Part of a small language model's weights: a variant of Muon for these matrices.
Each number is 128 + 32 x the weight over its row's rms, rounded and kept within 0 to 255. Layers, rows and columns count from 0. Numbers have three digits each. The size before them is the row's rms in percent of the matrix's.

# down: layer 5 MLP down (transposed), 768x192, rms 0.11, rows 701-732, columns 96-191
# up: layer 5 MLP up, 768x192, rms 0.122, rows 702-733, columns 96-191
down701 101:135154126127170138119142093081142102104120147169139131163133120121151149090109150095193120120153136147093121161107168071078115152114135096122109120085119048120095139139124163140125066119145080054128147152117118143151108100113046161130086186191126130176137127113145061127173139120111122101
up702 103:107118122105117114109085155124100069136106185121128151126121164153075116123091143117126155199100182123079064122164101093114131173094179075121074152167149132116143121125176146091080131123135156119107131109199100126120113134103078084158185161115166095135069143130124151132179112135090150174
down702 103:096061156085149134126101147075097087173133168125165145114169102142145103126110183088144117124088146098097135111175085143148156067154134122124134101106142188129102096146078154117105129144136141137143132145184151124067110115143123088157168140159182108113141189133138188106122123136093114147
up703 107:117071137127096128163116173127148119097121184137110097138077142112133096151174138193166131109167083137161146145160135130118107116118096123068051123133037167170148081116161110122161127129094132072134080163198099137129103136143124123175165125125141141114096051164153148110080136148154102125
down703 102:090090124114155151129137154096137112085172118158150175153061122158130154074173128095133133129107106077150090117114115085109068150133113163188085129119137172158152093138172170128105101145062155133123136130204147175098113155136163116086168124123148122182188092149106099109101140100116116164
up704 099:127155069145144141154086188153108103155133187146104167165148151116096119127151111122165120145100091127111112179100108125138168097178102140098104105107153094184112122055162058116147124134077151123154178169094110216096137150100177142107172084125129163155089172145093183116123091156171134109
down704 103:106170102102147078119082115174062123129155221118094107067120123128142143037166116127150104101161113130164114114093116155135212132132140112124141080117119145170102159119131084137161111137145082197154162108153054160119128111084101065123111111070169140174110179140070141081089098190123121143
up705 093:095159052183122151131087129116147118090172124181100113160159111141119123118153098118155131120137066109090121136081151139164100161126090096080100175128081112114136158075132121081136127108116163114159126090113141120098113141101179097144137130118149139092141130169163213132161119133073145098
down705 094:151111170092150125152137129099142077125175155177122114133130104145107104105156111112147098103137128114155140109057141158154134138129095158145054114117116123176109127134136120080208128073078128075144137123117145170117114108166196076121145121129139156125131170161156144182116049124091197140
up706 108:122119134121110114146142134102195095123156195171121157078108130154079034109129131142109157114096120127171131147147151175176083047120109019131090149137059136098139154161126094162122149120138122125139163091095122118135099198167179109148157151144157158147129131104156104119130170118060146096
down706 108:128168107162109140110166163137168151107106089149147132136142085087148099128142122122056150110117110103140107145151135107132164136119133075072147130127094064170090130144123131121157115115133105188090192130090178137138155122112152121089043129180161107159060182169108109151111193137140154169
up707 098:146109097116140158154102107118125139200190097140151020136156151108151143072105109058093137133155081140124096157140123136175057172142126124116155108142146112089118136120138137150132123185184081096136141169118091106067152128154119131102125113127116179104179157121088102190128155128152132125
down707 095:122136101127138111101152104143135086165073176125074112054162144145148176160109141140117147113117137123170155134152168097197129111008147102137158099112226123091122122187202145070103132144143129174071087148122095140068129157102155159121079209112102148100101158134084132118141115166134130094
up708 100:124117114190187088146130117087114088077068127150109092096016118142133129150133156068150143103116136126147139123132143122082126097071092169135068093155097217184115116107067142136130105134145191154116119147104094135202104133153173134151119134163113136137088132159167104191116120094135092149
down708 102:120105091117100118163119123157167115100129141081125116117136117154102135137129166161145136100127212145099127112129139105069134132151072081128109170102131140112139120164094142138168064112112147114112153176061135134151112107097193108137103112162149176090105150064097072108166160037110134137
up709 096:132103117107129192181120145101173133122156078087147076152146188078118172118135122090086138178182097156128130111126136149164136069079163155100133164149121141173107076130117158103134127122077093145098187136123162116095096088143067137174125119119129174080132180128124100115172105182144124127
down709 095:123119112160207155146139145122080167152141098054120106158154112135097123100126127144129111077143165090158155133129097092154085143141094117137126111107149156026166126114140125190146128150174058121121068118099130120134147220077161093101217152133123147109161134189174175083095146141120116070
up710 095:146113117145121146112153160137095116151120125102116175123124135139127152065184143157154180135114015138183168143136100132141086101115130091135109163126164125148092150109132113140167138136148075078141089113163110168110143091112159136030176170126160019141171117141124169166130097132122158112
down710 100:163122110083114118090159145122164160090117122138177152119131209151155145148123075139140117126168136126137090112171097181136140148163090156130112102182123216130146154143114122099126163113124163140136151095143119171135098103172133125105123131117170138142133193087120131108051141108148198139
up711 106:081109160132071114151127114156154174118124162141156114132089139100101133163132133116111127093124120068098108104069085144131088121117167123106154150147149113150090113122172129095119137085167117185168112132147162115100114089097169190115132112137096158067143162178119104094221133136089134183
down711 105:099157116077097123125155084087167173103140109098176111166152214152131104198166129149104143131120116156143113077118061098155091149125098122078078133125136118121145068164102124110110121141100115133160113096119120164131106096126084138120150076105084167148083143172131108124142127135166154163
up712 095:100086229097153134188078082136158113135094097159123115105118119170144147136158193138184155103113115142125125174052108107136115142181109090121116155126131168134078135083103062134089109135136189129117130092130152125171178147118168131144131081165088034201125103139133112161096105066069140141
down712 099:170134125129110061100149129077140142117147041160177092110108088106146115113167078165102169092103138103129119149121138142129102161160163134178084161146187127159107141192123124153051123177096113140094116125182076153133160164131124153115159133160082125105160125141060123104127101080119125076
up713 097:196093178126116173113126146118164110109145168151161110130073119119151122158088100184154148099132148158058100109146142133111124061137128116119114169190119166149133116158080120096092173153132137132107141157116121116181079173185153131156157088134110068161083134054136084094121140165052142115
down713 099:167143107179146146140143133116105082177151198086113163168123162096105102127113109135082147111094120141147155134109119133096107143108149100087083079047111155144094111071081136060075152118132129108154141151125151156088086149077072147130129080116176103160072113115127147217125130182130093138
up714 133:140128135070180188130117137096099174056115098192150112083094173127165142132147130121106145062120159117139134076162103121132129148146117183147148058128151123078072121119119128155078120140156151108115071163153135095164159101117136105109197112109157119177156169126101128115112062159154114116
down714 128:116082170147156121089107104136104126116138106163131129134092131147129186134155101117085101098129142118132117098070125064148101224185090113144108113152165109114042139117111163146135113121123147203109123163132172155131150151181189134155104084121124103129160159070132126136127117115170182116
up715 099:057106110168111060100144143114186142125131139134142095119180116167162129161117156123082113147103154093093130119082082173087152164150127148175132141096120159130169079143101183142125122105157186127112160157160168146090134124124076142090079119125157112190107143145102091198146140161130144180
down715 097:083162165161204108050075078131103157201085155121118204119129122083180150150169121078094150143099154125121139116116091106075181115151146111135179055130166134181197152135204123132156158156107187184142119103149092143173158131135119085130150160102149026133113154128103099160126134145103123120
up716 105:094080100139148134128059155079162070146124101098188150079110126072117083138138148105085059095112126153167110128146152093147075131114106155151153194131157144138156148172132168124127117126110108127105162113149083110140139152101221092126104107166114147169103116101077139148198109068164104091
down716 106:163151095134101148107148169091154163099139179129086072134151148174121101193148159088173172136130085096084152137126161152084174134098145090117200117140142139133196131151194105129117162110094109185116080077077112101129107136116082119167203144158151111117172126136110142115140165139126112127
up717 113:150090123151143138204081159112072191130096189161140094064151109144120140166138156122150145113101154135151107132100155163128149091108142187137128093163186205172115070162168101171068125116106114094148082093114106073173114157160149138128087133139110133127126071166168095156020104119132156132
down717 114:143127083108092166176099145121076117198139214112101167121163146149140116127146125179080105070084139106159199179072161176130173125081143135156142129115141079183124110114126101140160152134122098142129121141159171136112136235113164175145108098123131124120135128146115139112130150142072165128
up718 100:115162156133177132152145076113109118122157118127158171113151109190107169120161108178141147094106098108155127163118182167210115097110130096109083131126137146108097075143125156051112147063160169160103124141099130192113149065175132056151133115105095137105087136113101170149186131171075097123
down718 098:146142084110099098136159130114159208084115119134158154116142059131135159167094112190105122110122086132121146107149046082123101174127155143138140121146140182173149167098111142137065115176105063156093129117071172094103162156101199087125150081125182115120109175103054143118090159133106158157
up719 104:072037066128109082131119148084126135115160103130080097119136134153109061190085098103126154153120152119132128130108109115075133158115094152140121109135112092132115106135155073161109170184105094116149102176129093126169133180119157148169123172137170170119174134164133105103069149121149105142
down719 106:118080134144175129173105157144126133086150155147182098152134166113096103125111107146093093130157188150091129108132085111076133171176093120142160119075101141167075160144114161153132156134120119126092075107121084175115077129080216105101132111127123140116068148150149170071073096125103169129
up720 102:148159137118147095083130131141207144126141114168161121166102137083058092144089091101163097121123149154143158096150115090143167128114122119113139123143172159128092137176152160092141163064137133142147109101069077135123097114159073100197046128102095141083079103163112089161094073097101136106
down720 098:156144071102122125105030140126140081159151104181171129145113082112099081117149120137153118064101137123172146140196080149099179152172136101121137124118169167139142100124081159138116045151140101111099089117118130114124152143152134111120152167092159074112098148102117137131109064102103144150
up721 102:119121166128129077137169120084095067185081159122174145102113150086073124109095080166094172128097150130082146073123136139098154157149152142126105171140044096128059129103100150129086127123103052097180065130142146081129146155127084107181194094149139076138141103124148153138095122149149154120
down721 104:080140104151135113161137094166143107148115118147111120131087160133071144099149125195143048169127159124181161199123205233147166119156115146085151166111086114104125117084133190117096107145120122137199123160179074101148150111099083118167113111135112108172098132075111091108101096121145091103
up722 097:182137107153171154131106092113123101171144116146078125148152127089114109087177131155150176117147181138190069106156138155084092187110146127133026171149105150155127085135059102105149136093125071141137173144095179077159136098123151168152163159136144108079153131133093152083089174138148109136
down722 098:093170067096106134069150081081088147115088118172131127107131119124159126163131136133130121171151087081192081093187112138137164169137175145104135120084106125099166181097134131140144182153107093111162164143063138108127098151092085129126165089164136155086085090140163176077167095148160183124
up723 095:173133166161142144120185125179121099085063092151177097166084067115142162063137153130082093108070114094142107188146127102177155106129122202108135145204128155138114166111155075137170126147165129093123121158164125116086122117105119153055133111139164106106087183137107100133152115155128046099
down723 095:120138103092112105173158125091112086121157129138159061147170136092114136112130140167128101132149164138162137077112124097119132174168143150135061163192154126147081119148104142115136131203120195081115139133183109171123153152144125080019124159109087138135122126141149103118107082170086124152
up724 104:176169068149145145117154072138105174122101120093117096114051121142162167115130152134147159191137106122131137131088106069114153147182173178111132130146127163099098104055134066141135157063120122139114199141156093124141150135155131120109128105107169167178128105147088118109117131155099137070
down724 100:122077066113102112147095208128112147094075135095067123137060104131118166111103123128098086156167076121112125137106146132133158149122194168103127108115101148163085105122155049063132130175065141148170183179096131162093177108114137156160138091114131131227138109127160066116119120154124112110
up725 086:141080101209144154136084119107129096099071121185167125167133106110094120088124080129105164072157118172141130129133150151141140158117109141106133106157152125108129077091124141201149138159135133133159111116160137150183086192081107166095189103150217060083130125101130113080130071184153047136
down725 087:152135159130148106133092094163164105131133155166113105095137110154151118200200074119103150108082064151113164110154102074119127117143154103118126103119045188115146140113127082136149184122153177111149149106175167117121080154139049160140076127134190161105118129091164103094140085130149154115
up726 095:171127137089139128097096151132101102136098127130139147077130140128058121111119172098148165175105133100123126151093131201160115206168101169136147179166105099120172104090134098110159159191112165045130143138089141149148119096096091199099140101105125168173143118174128156166091101179131146109
down726 092:167056118088142131090156127112029172128083212115112136098114127119094136110131100096127158086159112127098061163117106133146126061106094157155118142151108154166163149091152156134142076135084080123131132180135146158183128096125185096080133122122143170138120129090149185120105151113118100214
up727 102:115120098179051128091151042070146158120144151119148134121069115167117098109101130154149119125118139079209156195152114118124122133115181109149192113116094178110136124141130106145193178125167151115114145119136162125129112162139142169136133190117117140086090122144166063103144086150111103196
down727 098:074179136152103121117121116139148098200075120127212151112107159081157095098141073138150131093106150133150123122110059170122146180092097133157097139140207140163143179119105126108128123170052121108126112097148164163122104119125127170155163116079088126160083071096169141098144113133097138093
up728 105:152121162092077171167101142152138136112095156121165119128115094172114057100162106168141146158098088063165095143117068121192114115113178117116147113080119167163145065147120064125138164161149135145147158112140093156121190070102166098064113163125154089155153128116112076148186158114145191128
down728 100:114143119117120167172095179140233114154131168133149122142165095116129131070175129177126166164135108140098099142121112113122123097106180121103109110135116154099111099125166188119099084164101065040158173108135170153076188114162135095154137090146132132136118101113121091154138149080152155090
up729 091:146109154119181088088170194147201146086090125091110117080096098137118090129082143117092134108150124101072146184078136122175128111213145131143131156068132158158138084136189129189135176119093151150108119133132132135149103120170113150157162094099162145138170073114118088182078130062091102164
down729 089:124137108142095186129168190100072134129162099118177132117151162124143142142112152107071179120128110090146136097124111114141135126134060106149147157121151062099097092135151161085153117137195152082158174129113145125090120127164194095096129092077148100144183068167103117160094122055171100111
up730 104:111100112175120091096113083154115109110112126152175097115079093089201155103140145084137195127120088169045114086156110106154172129143157108183183130126149156132094143119141075145101120114152092112186113138104165122168165106174079127110164099102092174115118122109096081102164103138077158094
down730 097:118092081114088084129125150190081097075133128113186084123170083110111137094101176136139103136135125186137124039130136095108198141174091138076090143101091100123139186141097146131136111078133168176108135122156153163118135100079110095082095125055152121095149163120146185157187104162126121091
up731 104:076128117136162166132161116139150085154154122123124088110081114111143140133137127120140102091153156139138152094146143134172131115155161043137188115103113153123108061115101139136143110116084170081165107112186115117132171128157124138175122141053157094147126097164182154130105112116131194151
down731 099:077162137097110169164135115111144118117105103115100145214168124094133120160110235104144158102106113119134098122141161214119127114150124153132135130108146086092110120133122126172094157066157133161148122082156145106048110131139158180055099125199108120183172090132148153136107091159126111130
up732 097:150151106219149076117118172099139112097108131108133121198131093097079122095158095129119166154078132136094150075080140038108092093119146113091133119145073126089100214148118117122117132087190132107121136131131118121148146123181154118130149164139118095095137147155156122135108149140170075132
down732 094:128138129145164109135110110097165081135142133158184136087100153125114114123185091143118143127085164130156157167140103081083106104090108080079185079132131172179124103137155171107109175120133094142097191196090188126081092153108068104103101117136117114056143130099126103086128111149172167146
up733 105:150139098127157092117096119136116114145113100144172143102103125137097141125065073133151084111118137143153133200095131120114142150173138105112175084157230149095211129150184085161162166135116110125114118152136107140070146120139132089138115087147180139108148166152118104148099142147065093131